From a checkpoint of a small transformer trained on Wikipedia: RMSNorm before each block, untied embeddings.
Each number is 128 + 24 x the weight over the matrix's rms, rounded and kept within 0 to 255. Layers, rows and columns count from 0. Numbers have three digits each.

# layer 6 MLP up, 512x128, rms 0.182, rows 268-374, columns 64-127
111146140135127111102093118147162130140130118105160105160129090111145125128108126112148167091158112132108157153168116114132133159151143155129138180093160150142136143121132111142160130107105136
144111099105172149116098107136128124126190127143127133121147120147158151135136169116126162138101130124134117107150132145122144105125116149166180104108133151131145133117081126117071127132164147
141147077147138145126086088153149138148133087127132173134142124152109110104114089165122138133110142172133148086147138109130122130165129122150148095109092162113137166119203116106103116078127154
114169133145119113100107146107091116123121185148104126132133095120149146095136138134132153125124131110113113128120150138132097134181072109132122164110110133111152133126101172095146120192144150
121153088109132104166120135129097099126122153141096162122119092121122175182102155111146129127101136127102084109180118150117145127118158161152121115139103147089134146096127103141101121162123116
118144135115146157121150118121168141155114132115097131136080089111102165120083120171135145096145159108166133122120149095151122167095102167091176114127130143116148135118081138116131149126123115
101145109099105132138161125127149152117105130122102154154116149156121146112162114130123126105144149136141128120094107132157131110091133120123111099153119142139144159130142142147125124145083111
103128121161139139122142121136143141140128173127089136131147133106143075128132120147145125100093107091121100125113119124170121126139151155121173078140140100129152068148123128153092134091124119
141144103124156119084108097107111093131079152104134157149155143156078158113174145105110145106101084112173125126102095134152141133094121134092149112173162123148117093100132141125116119120139110
156087129128109100187135143115168118141122139106129120126166162158098108182173148147137095133116135117117118064126091101154152144134139118125175078094125124125172128143148136104146097146130134
133093146148175097130129125168117144143127182131138109111124138152147167079115145147133096118123107080120150106121144126150156168196125157144067155113177146115100124161124094113146131105135123
101123083143126097121123132128111145095140109089117150124095158105161153113106100112111136128140129136124130154123139164145133135164120148138149138148124150146111143137164124109098086103078112
108175134076158091159098122187127125121136086134138118173175123147150179119112073176124163133140165143111118143114148153139110144130131110121119101093108120128130165157136123103100152135125123
126138140112142129150110105107134110124162146103112104188103075153106100094116118131093149129074102168105115107148154108129110129145126124061161106100133090137140096136084105129146094126099117
133122173141149107108146135132121181136120115130106112152142119118133107153125121138127128140076102097113127096141138156134127145089097126118162133128120125093110107098140108119127157159120145
125118152086160130079101100123140162142135160132140150134132093118125099116122130125159123110107177123122131140124145154081091133146124138146129106153099158174129136151133169122122145104153149
127108116103133165100135137104114152141116124127105090134120140127163144128151098134152116117107106111115145126149152129132107083177149168092140091129179129109141123121145144140144114160102103
145152146123105105165137164127114152192172104104135157138126089166104169159132117134127154106142152127153121126169161103136112116127145106126144160155132177128122124115137113094109095146141073
115176154147125112137146132149104150141078181150126083098102108168110104123123113163084124135131155123137087149122121101091108101110101131100181131130133157150108155099126110120131103100095099
122123141129129102150137087144134132142120145116087145131126148102183105125123163139102104135103146134113146113147128101148125130150146137137123087168120157138086141132130176149155128114088136
099145158141122134127128095135127113142128151131074132167099128131125184121115135098128063132112141111126143113187130158096149121138120135133176161117123151130133132116144122115132159119136116
144141119111124138164145091153160076145170107124139119137124132087123106148099173085151115090115098112137179120136107093107130134121115140127138116179126110117123109117105090096078126112099131
167121113138102137104108148139099165159159120087107142114146135077100109103117143150117126119097165119103141160121147121139139075154134155112119129139104077063130120119069151127124129136147150
169121106112132168089098127111107133114144109104094117127124134143139136111147140118094141164093141128121121100120136117114129146117100126107136082114131136121173128123144108113120147151142114
116141155125138129115122124137143124162109171128157146135177190117130090087122129113120141099124101129102186127133137128120116072152129100145187144097129124138082119145113182123116158130122145
157090152105113125139133138149161098142104179149171161125121121141128156163105166141119147099168099123145084166147110137179101158117144164106140132108104145107175121127115081120135117123121119
127124148108110193134100123145139131175105116149168163136142096125115120128110122115061135134160130083100140129164152134150144118118138115121141161120149162142130131133140122170123137174161172
106154145117114124144127156137136111144102130137165138130126129071121127144121175105162129112152130115089126126142182173131099065105121120132105132107163122125110157110112105104097128131165096
117128141114137160129167084113116130105157106147170181116116144118136155139162150135163107113184155095133168147152138131119136104116104147122140120149147125094101092122151130120107141115139127
142114130075119126117132118092131115174141123157124122135141159126131102168115133144114111129096165118125120121122150099085128116126118114167130098104157142107162146161093108143127103121139145
114143176132131145135144119129163152170137158157125153136142154112159152170124152099104149114112177125136099101126089126116115125188130126146135133126162144091115112109146131121121137109082157
121127126119093150129167141137134110166169146088171138113154125119141169100174134091148127086134105099095147110198140098100164099088113136141104109159127131106131131124145181146105127175124095
120130133120129086181097121128101109177114138106129069137134120093147165116129118166133110127107140143147119119137175128087129092116150108168137145124127142128166159146137120144126152120108134
123141114130126080116104123122149136134167126137127138091119117156134131133097094101112135121128101098150140126116118120143179138167176109124135112125151101123126146097099130133110104110138150
109098138089134114089129119143120124142128159123143160097111138110141115082108106123170133119134098105198095144113087135128110146111145124138145115161126138110132145135128194134142135117064119
120115155158131157097126128115099156103157147133125140149134126115132132166118117132123153139119121113120168129148141085111134126123149138143123117118149149116155159105154120111119133127131106
121139129131173145116150105129146124121159112106174165130122129116138188132117133093110100140161202102151138128171134114092145134118171175139128108141139106114126146123115117113118087154145155
131072135091116141163117099111115124140147135124093167130179162113106088096148128150125135143148101143132141113135187105152105169131131094156069124120132167072170083109113109154105091136151088
184159112093167097150108082080147148172175140151109140136135121190113082143111089117132167130152145154162145091144115162138161132107115125117138122149142112108137149129157139140151109090133118
105129145140164109158143117094135113124158105118106127145142135122117139123131097143115102124119149115191150124113134156122126156115142117131130103099141159114143091101177116181131124138147189
131171145096136114108100102113113112162100150102074094134134130164145125109084084156132133125156149086118066083089123172098113113141122178119121142156155100152110125106141105108125121145138110
133129155149131103138152130123108152101126183134103122116150119122174107164139128125132137099149096141127093138128091155160138123046128143109144112115155118151111115117113121097152096124104144
116134158099139115140147078122145142143102136142151121133125125120158125087098116124139100119160136125177136074160127145090096153107164110105113140102128116139145116123157086133137117098138120
137146094141138049118095104152138125160149127151065143109114130133100157102171161131138093085143131119156133125073119115101096136125131135198098110164111131104177131137096105102140119100108094
109135117076150110105106150140125119109132149103166156125116131123113094123151122153172148077133161151105128115141127128147125117143134113177103150146116140156127132121148146070125131129132138
120159108131147109123113052094156197117090134118114153142136149128115143155127161146105080136128112110142134116170150094134103086128123177126120158177102122133160097080126129175142129095093112
141130108133103134180122171136117116177111138139092110093097161142118134138106127147129078146132177107175141147127157136123138096119104110102132102106161105096147137135143107117144113133116123
105118101117169104092120106132155082146138179124096098150144125115092157118140135169145133150126139111149085107141130123147149113139103083115131106141101112104152127110148109135140145133115091
126096127138124156179120104166122122161132161132111127103124172113140116182133150122094105131124147142118110135124119151122162115111117059122114061158121126122147146162165101097120095166166147
133145113101092109167123103128178145107156131130151116116087127094115113156125100143151139114138121123118145123134164128125107137105159145147174101149133155120157114148100124154116162130159148
124143115135102069081140131119114154125100130120126139151157134128100133077139099077114101099107109132155172180135187155099106120134105124109133151118123094131176176073111078182160112131100132
155121170143117131119141124155143085125105095119129160120104146133130144121134177076169142142176146129122139130101099120140130140147178129084142121141169168110161088153165154163119127103147153
105165159149132118145120128104092123146115129097127171126076115144123122140121148180100128135120145087157105122110141126123170088167116152170117145064128146124143110044123122160132104121139132
134114091150104143098116135099159133137149141132146093148131089081135150117100161126159104148106110119085146130140140141160162167128145126162108123158137154070110092132119110144131101140108138
126131111122127134143088142171132165137135170148150093128148121128160115179104110083145161163140159118143148106146113138113130114155148153121127142086122152169166111136124175152119087090114149
114215144109127134101153135083168143212125100099096131142124163129143168170145121119118109123173138122164108137145113140139157139121114105136147110150114202118136134108108099136072137136090082
135099152137137126155171094083107158131131111134138137111135133105137124134081145143127115112125114121121153102114175111123129144168128109119142146125106078176109086099154067134158147118129173
158146144123200151152134112093088114134143143133143133152111134177134150126112161128130129111129129180153130095105128123120144145115120127091128140131129132134156151129146170130102098149133120
140156137102132161117058098109142121157124190078165097195126140144154119109180152113144151129123095122117128164140130125131113131131121117107117127138110110161122133141110139128089117112103138
132139123141154097074121107117127109120158156166155122083108137114136132178111150135145136115090120138133150138086134122162109089092172139104161156102134154106126097139156157131121122186147137
127115116137148119134138131128150098135119106120098147125105146147139126100135126067149093109121100120122167130135133182141140124091124139128121127157149158165111107128105144100153130131088127
151144122147146114164120098121126165140146156129117119106118129111097112122140147140159138111151150132130177140115182078089086058179099136155133117128156128088164128086152136120105095116167116
165137118100133100110095131081062121113094114129137084094142140131135090107132118164151085103143062131129124139152138144127124089145127112120122099129122125149085120130078149049060166173117190
130105089153162123129075071184136082141123167161119124121136109143111117120153108144096136164136143124107137102117147094113178141123128138161114134095154115149134161084160143138094104143133145
113168135125130124140103111119126130116100116159147135119116109174130159105117115115085176146118123076142119151117125155152135155135187109113134104121152123124111102133076158125128117124184136
184127142127115138151163120148112143141136120095109118122135125093109120136164089144133097126163107126147126122152140124133129138094144115157145098189154154113152127136122104151122146115145149
182111140155127144101117134139103166149142131146150144093140120121110081113107117121178144125137105082167079130126134117106116152125127105152129145115139134136128108099137155176109103157123095
102146145134128134100138158145142117142107169124144104122129136154091118117138143111127141128139161103107103099146138147140110133103136100128128134130087111101131100131090120114117144150124150
061109139138155161071115073129128137143163153108086147149147124097155149154147128091157101113131102140119124149161123127151085110185098114160138110094096182117146095145120152129146111128114107
107095172119148099169158131145161154126127103123111163100083148127086144148088143145139159109122117068133143126121165098114113153123167130090104145099148142129180117112166105141115122131177105
152092151119131151129108165089141157157148130152103142065145112144138105156155174136119153134139123117100125136157156182155162123121112133193142137104103098143147110100123112155106124135117125
137127104118157132152133122132099075146113109094142155091116120140110136137128161131123165140095164138165145110110141136126084130122104120147133135131102132133135101156136086118122134144106124
140108115121135143142112126127135157112124149138118147129088143143126135125102124139140154080149086128122100121134143140121128128130140122080140135133146137134110148129111129117145125114137140
097117129133123152114091141129123151084123114140136113179146132133166104113140135159128138103130150095129112113146161112101145120099126157125105131138068122147082148108137117099140125135145133
123129096178127154154103064083168119106130148102102134138132165130142163141136170105137127126109114121111135150103168147133135153120088173116140127100099170133160150132120143133113117144130124
127134098125130114142140134158112131114156100118078127131104153105148132134135132124157097098126125139145165136134091147119109121109134139124137098135143119114130102113143133149115100136165166
154116142104089131155138108105114145144131132134144115118111174148123081103130174151112116133154138079154144135129135139118134138146112122130143109093131127134111134125174128134127137174123144
149121118146104104180079115133123184136104158106117105106121111145115128150127121107143180096129146120116153151128125122141112137133104129086141154138099124125130114093121149143144116164117130
139116165127158127085115144126128179156152130124141170070105163166123108146170159088144147105168173124093100106099156091121126166140112117106187146144141146156184077142158109161120168118135145
104146119118125081127134137139166141137127140133109131141127164118131135119103123135103140143102136112132137135126105153135150139194109163086164122140142144121129067156110118146142106139133118
131148150094097156147121121120145100107130110146174161154140177144109104151125156088149137104147126117132143089178104101111146131102154111067134128089140121107164113134164104101152092157138147
158195103121155151119087138144128136115101145137096155142078103115145122161134143097163164102125150117141115135073119178165139100127142150123144170079129130165168178071111169130108109075121098
144122131147103138115112142111102108162122139198164127125078140133138129114140094075153122170144131101088151119088158107131121167160164120176134150079137109118139118149106117119084144164160148
113144139163143149098129126098158137156155140128129155116085102134139087101147148103063141130134116126162165137116146124105142178128117118151123154146129142139149157102099120130109121105125073
124093124120154121129102077072146195127131143106103094133142122106102134150139115127140143151164158168109145124148136144126067142142168142153117139124149161089103110090118103126144107096132101
153106132116077121176102148144108106151134113156096146147128111109154152135108131180099109139153119122084105115136153123162173107121141130142103101083114143123149121088184139111122144130117079
176104129141127153100103093127161105132142142133175147105103128164155153171153125101128183122100122100142140098119103115107161133122122121134135127143160139119124110086125092139114141147112120
147155139107138139120093128158112129126112142081157147126166148121120150117140103121103089117164113126109124148118146085090103109151184108124131125134152122121076120113100207158102147207150120
112127118120119143106109137091133116135099140107061158143109125087134086140097132150160134103111155106114162161071142133135147097141105119111127105161086108122133123133121142149128108095220090
089121137160138148133065129134132137123121187132073110172129125100106139134161104141114122060079125153118116165119141134134131155114125145108152162118141135114162107111155096122158100111092143
110137094111139145125120100135183148153118084149109132105174125131121094137144140128114144121147098132127161148141133138118157139099127113149155140154096176132117087106112132128118125155141142
129122097115133139082119139113122123141117089125141140116117115101152139143155131127112118151138175120135147080124162122153118068148140122115130153149148134092148115144162146159129146110142135
138142162131148131131141106114138115119105121133143133161125137077139135145144192051139125086141129102138177132129126085122110107113151106124115093145155118138157127132105131140089124162152114
132121112111138083172116130142162104139107153137130123152187139052114155117143119108117117123106099129121134154148159098142123143137131143130135143121155156085151125121108125151142155153123150
141106164116108083146097127141127142121136130125113114120052131162130143109105082123124105116114158099132114141131141132114135117087154126146127127152125132158127096080078091096119113128106226
171115160119142154119141156144111131134157158124105127123125152147120135162113101080182123137120125131114136110122135147081118108154127134156143092096145120122192157147175124132098090134120121
142114137147118127102110136102125134111169132085115143119104115125134120135134114118164097169133141160133113103130165139146150113164120169137128120141125122099139112093137119124123106127146139
171079138128100113088147118156156106126102102150106104144118113111168124109154144139113134112123154180113143143144126137204134164172158165108135147173113129128158104103167093090101130141127105
098104127160115133176108119099163093104132142122081137116132188129155148096127098128101118127151159127083146108082164138151129175134117114116116098125107165153105085115147141161128136145150144
161122089138129121132108139108102124157130116118141113125126183135151132104069123138161158128110141121131121122151117141152168120114148064125128114182126109164125076140105104121151132173120117
122107131147142153121120127143102150109120132098120125138177158161140097143083155106089114126134114129105174119117128122088111102101174145151164139114108115113155118101095122106115121095137142
133139121116114141107154152147135122183086119108148090147151147137109137141118143150096094121112136113106102118145152181111160144183135154108133102149141181136118112150120120117099150179110099
164108131104136104128118124145122105109154153094092173147129107079113170065114110106163139134119120151127133167115144139088131130111147162110195132146134120155129141148121147157088129149117120
135104124101089110107131093174108097130118095111143148134103173125122154123177089108110144123154124111119123134169167133152127106139154142157168108132118098129109124129124107132124113165166131
121131115098130142138115103120119127121166128141162130142126144144138131100160105127125138142100115079157111106173165141131177149158122123123139145113153105108122131140080164128138122118168140
142105133137130115124127121124162119140146121118097118165140129098122176116115126136162132126080123157122111094106129163136128136120123122121121102114133133112098112106160117163146092149135156
108168124147173133149124151135137196141179122114145121156100155123153116155117141139120158105102096120136118141113082162146156139122133090151152116124168093110145119132116131135121110137161181
# layer 6 MLP down (transposed), 512x128, rms 0.0666, rows 268-374, columns 64-127
102124127111089090130152106123102127103123153130099120130119149121144125143134112140176117150104095158107130141143174086138164133102123156096090113131114109102131120127132134130118118117160168
111123170119120154131148102116122193110151152147150151120114150137089129145146133131142103108150074107092134119121122148136119126118122112135122147111143087089093138173138118124112102091119104
140134119143137129127128160147117103161130070157136115086107109155174140160156174107153110118164084139144100116126142157143143127177126136087101112132143131151188141130113142143123107115135113
105111117125140138113117091120175155195074126071091133136104146149119126112166127143123113120143127180115137111137137111136154116102177097118159135133159155164124133116174116180126112150077117
138149127094158137133128114126101105082157093111179094079110141116120098113174115123115133144082154130161135101124123164145131137161153163098135088157124111051145125169114152109099146133122149
130110169150140140133124130108095170156106166151125146135178117108138114102129117106123137154164118084140156156129141127084182116136121131153137125160141143108105135146155111160143123137136136
155124112107106131123135167131166130078123134095137155070138141102127157134141142126163123142121165108110158150120108125114118126113144119127154124147119138136140153110123145122141164126134129
096142095113118156156118149138134100142115131142151086149139108130120131099163151117086161140116117129114108116143108166141138151102127145128153117129121154141103129162094122116115155182079137
118124124117124076164133130116121130100143104130130081154103115120149101154140126106128131152156083168105123132112105114114079098085143147162132145076116146126097089124125113100163118105096153
096125151151149101143119137109094110156129160127132138134152152147112133115089148138122099176120084106171123174099156117121155118113110124134141149116094095114132187145111152120115135136127159
078159084163143092171104156143139176143121145093128100163129100187150082080135133123154154129121103139131134097125086139156086130140127154128099093134126149102089135127125087138114127072132138
111117133188109137122111124142167128122127112134127137109131137138131162135131166136149136110132137150204111120135096121125143119149180133081133121102131104143171129106129109126157126156161118
130119143144170155140105104129145179127112122108122131103122141118113154160181152145139139109133110145097137126111179158158144130132090134131105145118080154162108137121152134118140150137116132
123121147161117130129134107130154063153128131145105168103146093133156115104153165134145136136129105152090115161154156074120141139104126095105104149168126139135067114127114109156113140115102153
166104144165151147121131196099129155104146094104138114134140110109094102103122152104141154192081153133124093105089133140163115121126130110101105113071125113137091130123098139136087141102130121
130129113136083121141154157140112104111159124161128133095117105149137141137130105094132103144104121149113144119115109105118158097093092106098109146115080128132133099093101112148104136175124145
118153138095140110098140123151128161151116149098114089139164109149106086144126102069131136104105178130108115160167092152142161113131188097116116082126155134155131151094158124135092155142174130
154092111148151106108144146174120110118141118167133146092169119145156138134130122167108122122129084135163128165121049173118147107124128140108125089152080090169130128116126134137181136097130190
161112123127120154132189150108137107166107166094153150104097160099114091194168153152090153124087153166128085095202134126146137103105116152109141113145138133097134103092107117143127166095178169
120132120120131146141142152144136138111133179154115128141102111091128159124136155109146137135122082140114122139128165120125132131090113147139111137154139117120101161142142122136147106141176142
146127128118151142138112122155052127135118126150125135100152123130147140161139146099121124153143141105108145109164140157099120110097116152139166116095129131128130127160134139148135165168128140
129142143103148161117104141141093145129134091131130105103166089125159118169114107091111157164115156128168099127129115147168139116137109122116097129088115158122095132165146143145144105080166135
110148151141162115137088118119157118085098141126091086114115123150086116100108073143100117166176130149147146139182043123130139072083073121105143171119172098130127096160082105109114122114148096
125127155125121129117138138120147142112144081136115149119136123129155130130117115128107120135136132097117095163120122108167095134128079149125114145127119129113138176145116154147129129107141135
132154143116079126174154153101108151106194104116151117119094113110115115106094113099155095058103088142107144103120167128153084101134139100124092110173114109123090152146155174101130084106138148
117103127124096097101145130143132127128064103156158125136123122122123108142151167101131158156098170132110080157115179132127122170172102131130120132119120146145151152123133080104122119138147134
112108134113127080094117116119130158140104137141113119122127128132164128135136103132172145130090139169144097138126086083122112110096125106164161152118161099101122116125143100108103114143143144
156144097156106135112108109112150119104117108131117156149084134164136148120107124103103121154097113135148158143131103077136086150161146101120124113089162112147089103152134150136140086113133144
127106139120095181147130142134103111133099109109175186122094110132120143149142115141106141125128132108111109155121134147122106173082122109141144117125175097092156134138149134081142103117163166
151108121129150135147154115102155175087131118110127108094125140119115104135170123129163095113141144142163116114111119128080133166091157128131135131140140095156076138121146166136155123135149121
147133171105142149116116143145137190111145143097147130069095134144138112108127093100090162190179123132104137132134156113137078138123120131083161142151127163140110126133094138090104119105078120
134162113106115129118088166150126123104100085146108067134098169122160116112121096113112098109116173136122067146124108125184097094151097075142132109183155198143149180102137111139128133110108133
154125169113041138156166141114145129128099144134100152155122111095096121100106134128152106132134157132139149114114122129147132158119145119154101143173145122142130127102103126141160138153139139
125161127101150132101168120116113138102116070153101127132098099097120109148138121133111094147148129159122117137109130072140107116113114114121103125165087120106135129143130139104139132126096167
105140130174164195130135116132148130112086114136121086089150130134126148183117108144141090161116114164113139125153119147142093090145157094094105131110149098136138166097120114127149127156134152
171155119139148145091142141145100118129087133134125152119124120132137115119128107118119135138124147146119153132113114121125120124157168148125100126135117114103121121148157128180108153142136125
138108139135159118175135137149097121110153112169092146079129132133108164097100165153133139101122113128131116106144129168120119134113144155140092124145150090129158136132137144144114121139153120
177157113124149143160130167120132144125078135152150153140061085133108114113137169138167120071130101144085137122158138181109167133109119157121156110116132137168132129134121107144142165124119126
103128089098111114124113154111148099168062123139110127142133105126097139129125101134119087117112132153080191180124134124118104096146137135142134135120114136144125127155134131137124153140111130
121110109138138131144121104148156117118121161123160122103109170122139143113131170132131144133105155129092104162171124131153134119141116143122117171136116092121097138169138132107097121164124114
134110096105154129139102060120145148074157095148142104143128096140076114122137147121131136162155104151114111129064086113143116118174132118140124115107079140114120082127122085159134200126125134
116133160111147108113122169106101159134117118122122169122146145091104107124141153146139129105166115107132165128158138080137122112130087119122109166087125138113133101162156127100133157141143116
122128156156118108128115126124159098137104134135141158108175131148130126148097107108157119101088085098151152146113128106144155124149111134121183162111170112110159133107122119186137130131134173
109149128138124157119159162174126084071138146071124157129156141154151138103109106069108115089166125126129124126082103121140113145155110134140142126132141152136120097159119138096141152108155104
146117151137107099152100158155117122149169064140141153139119108115148090135140109177102137138109138128149118120137092095122123132133118144129135175148117130163150137142144120101151108125144124
110131160102112090129152126117137086147156141142096121121130113165119085109116062132105145119117159095077163070099141155089132120126100096096143144160134132105084169131154083066119133141129146
106112102137148099113114134124108140103129106102125113123123093135128149146184126110173115132122111120126121105135138112127115127130133156123156118152122142125129101110130115172116106129123108
092151118112109152107091143118143149126131094102172120066172127128132104124130080094110137136119129125155193171138075135140104101116100134144144135104125138160072142166166138136134108111138120
110122144124148098163132109097117180129129107121161165148079120134123108112119111142070092144144161091103147142153093091168075113142158118143141129148185119158099070114112133101165152178076105
117117067125147152117132113130107157127150080149139099136160171143099162096165111138144119167105119126162102159101096117149141139159130120135095128136096147127115155135135122100135142120138121
103146122156175145148150109159109130109199145176153176180150151130141103142139134104107123123171105101123144147107083152153176116157151140142116145107155115122080127140164111105145112151167118
121118173070129125134168103138154156144136114147116119119127161105136151146125105136129142113092148079159125171152095149137132111142138099147143152094125181124153133133113124086155114141088083
159119133103162152114136117122154158128127095153084108076121131129114172121106134108135134149125115164104142099142062136137108184104121134135147154120075152164095136196122134099131132127159142
119146115142163162132120152152129097197094127165127184116118104099149122102141118135122127128139114125153114103109147104126167083149137111135131115120091103114095133091155140116151118133091137
147116114157135170095099141122136105105100119097131107140111139197136141097140123126109156156112152143144134155161116112178076134135081091114176123139152106131107083157148109136177133166162120
120139124116133108155175131140096105144104169162099142182119091106127151147203109152123165090140108093109179127144118127123089145132180136128155148138086147104109137093101130124145124144110142
155164150162101134104144154104104129095119143138109128110142118126121131097140101107140147129091195113129136150130078099085153130133128138142074101130136111090120122122101151104129166144175131
100114147092145100113150136153171149109134107158156162137067138126110120108093143121152158149131085189144152162130145124122144105113137132172121164123120179087095140089123122145172116128136121
149101148164139059157153153062121127134176118137143124108150190109107131147133133128100165148135141121130114147079100114094149119139114089141122141126151163134093097149120100133125107129111171
168093118145132132147131146159135097120173164127122096160144167093101130093128128130137129135129105129153154146135117135088127134156122138127112098161101096098131148151099123119117161141159177
145123126149140127156117119141154096151128117118096148123134100152157105116132131152109146135142175133132137112154082131112104173167152151120145129142106101101141083110153110151152151124148103
142124109056150112132102139118153107117103151124091161140133117118136154147164099194076100106132122105108081130126120182156087154126134165123106115098127118160128109133139154125135159134144145
173190146163082111106118162170112115079106067128147110120187126119138128138086108100112102123106104172142114122114104090149163097101099104136112068118110129101131125097131140077114121128133137
089165166136127112119154087129132119202117120134107085131134120151105119094132145091122121185112108110131102113118131082104113145095095104114152169127145175134131126107142159120097103137161133
144098114152118140063124153126090124144106110128121155151137089117126149121138143150104153152112133128096098116120062117100100125069109125139113132152141109087147119117151094115074157120184099
130139153131142124148135123123127125102145111121145131128119164129119088120149096149187092113120120133110104155152128166171134117116092122101163148146105092109112141165101109132154109073122108
142128078120184100135105120149126090104135125121092124125127112145149106157120106158153074104171149135117128103149115124167140142123075079118144147141120140130133140147110159110120117131128154
108144133139135147158127120124143145138149105140136125147123107098177141140139111108109150145102117136102125138147128101114126120145146137101149129102137139136146098106109168149136115147145119
115141126101102070163119137126119101137113135164165107127146129171124111122128101163146107122126126095136169155122102125150166124079165130137138139147097138115175137118131079127153112120153127
111137131102080143161122092114118133122108139121143136097092143154138111115128110131109146132156092114146124170111136109134143124114115161161086122106090111121086129135130131098183095150146099
090143133170112106104116112149130154166104101140152157137143161128155163135126139103145138145128148106103118108100125139109098144159140165111085195126145131124136124112155111137134112084186134
119120104159132177133103126138157118131135126136094117145117116111128116115131099144143161121148101123114132158116139120119119110093156113083118096156144114093131130122130142124140164128127137
134147101124133140136147126102142113101150121131132157105125127118149115132148150116111157105151132080142153130119134123135098130119114136131115160132111115150082160113141126120149117128112157
158088105104080140149117106101123096134088160174166133120114120117140089146151156128151154135154170137170171149125165134086136119145124148092144115118173146096135110187117141117128131117147131
125172135118119105158124160157091133154154121120118110149164125132130140173140126115146154106132127112112124164115098122135097110149147111114136112123143136148117131119127067098145144114122148
134150158136133110130140139103095105163103132095148126094121141105116138132115113132137124154130117150104118164145092128157118117143127133120099170151112147158148133134123125104159115148135132
122102133128129102151152143139119118156084151109098140154127108116138165097096140162122100157126143143160185131131109160159138122128116116135159112138106114082123130145108100152158102125141132
137140121112118144134107127113134156166150096099129119135120119169153159130100132128114134089157124143152118127091112098119164139134084150112099135114115125149165103176156141114126100138105108
124103156070132133099133124135095135145115148121146141127170158128131152138132130112121153129179155097130097126111171106119114100160113109097131150111104098093164184146108114170120109130114100
138120150148171119151156126152110099115154132144110119112160108131152091145141154113145129108118120144153143123161128154109114101086114133113155097131095093122136155119118144142131180105118150
120100123164120138124098168139138088158151081139140127099111120113113111126144176102131105136132168172140107131110143173135093123155150164113093156174164150169147113110141115052183146148134111
142104123134117160154103139122140117132145128174147103108164107094166150150135164158187094150120121129135149109155143088103122131142119119096138143113112127115129128186137145126121143119154138
098114158123126139140104132158158137145130132105133153146133080141121103183118111089105136115155117110160133157137084149117102112132100112116133122138127178098128140110123093143149098181144137
121146088118070139105110126114142133112106149147114114138100139119095128112165161164144134137154109115117098149133122131118111132087112114132132098102078135141148151152179126116124122127145132
157140114171104125111100128130110099087148131151098126119140134132124143122089088141135100124120107104118084119152117124105116134167141133199124086148119114132159196133110088112098129134129160
128125092120073117098155151136167147108114106138115055098151100104165134063085134105127120137100100115082137138135120125108133128100144084159127091118120115121103127111117114173104149098115113
121115125128142163094074087104115135108141101112165150116092123141141144128142143130155143100108154154098067140152176124065094152139151145170121108127145123132114120136121123150109145155072120
106106137116085124152127169091093146152115105142107156150117112143107111103098123148129152137129104102142050130121155110131159141112098138169121163103113138131117100064095141129137099130122167
143135134139083125141128161116124131139147120129167129116125092116092127164123140129132123150130141191120164138107097178088135095120111165149119140132160112141107093150162096107150160101125126
143141144108132101118115137135082133139119170124176126108129141100126106134125130121174159136159139104190096132090126086125132140159112125184180151129146144156159141132147105092154080111156153
138115195151139148137095137129117138163149135184150128129101143125183139144165131120106129188135141112130127142101125130092138114155139124121142128147189132132129177105130089116107121133085135
162097163090122122104148152138148141088158109123096137152138111113135127131112177127105157112140138105144109163119118127173118195150102124135114144131126122165126128115128101135149128085110139
150116135131134163158120132119111124165123120153060162086137109093141137111109119166076066163151110106122105124110075114149138105119118110113111123108125137177138152172135125150117166073114128
116104111123152179095155154112080115138161133143119085145133109114141150121101130134119136144146106144097096117116118137136097140131082085135105120136115171128097120157163151149105107121128137
118138141151134100136135146130123113180139155157121115104179162079136108157136133068187126128136101130141089108125128144163076124145114121109091111146089138140138123172123161100119101120167107
108118130083168171096123195110140153155133116137156122148138136162066115130157133161142137136111117128119097120134094138145133090100139091110129160169147146149144144121164162159139098130147133
136153127105111120118086144087123165103085134112109130160127151127126147152125108132141111118146119104146110152140063130124088104134144137093114148130119118153089099122067129115131173113098123
121151098112155124177105145107109107157167129144186108123114173170113153133070104131109119136083148148109131133165158108147141154140155182125172160127100156121130136171121088134168112081098124
169152161142155122156152144095115113122128106153151144127155117151103139139156129133181124164087127129146131114140069142138140120118158088096120116163109125103146133104097148115143158136133094
109119122169139139169097100118064120133150154135107089130159078130110094155156086094163145120151117144093111155178128147148126153156118134111136147146158148167184150140149168157128114162141117
122097132115146119074163117141149081154122124111118094163120128132119064181143139099108117120111115123121161109152104102072104148134149165138151139151145136114138143103133143103123114100122094
154106162140080164131136132122118154123099110145112115162105098107156111175134114130171107151132092137107103170094070100153115135127143146102150088176099103124163128124171139126106150143132135
138105146136130108109138121145143135132123115159113148121134127135121136062100118102106131122108124126109119150123128072123127148105172113159102096112144107128132145131135121082140099138110130
117114114142111148137112146130121172160161128174147134171145124161097127060091145161110124141119158129110123145156092088110164115114102113084160150144091161117055127142113123097098138095141156
169116148111107122144134113148121101148158132112105103119123110191129137103146114115155118187117112140146125093147100151144125135116103144160118112114095149149144121124142129140112151124112132
129158113127089186140115152153124136121099149173151122097145113125121081132139150141148135117142139114117138161133137116099104113128113143119141124107128146141150125118150111123154147105084114
124130128083141159079150111127098088094131117102151132137138143109110134128150067140139126131083158169150121087138095153154126126136087156107101119137141141157137085147122120132150132182135123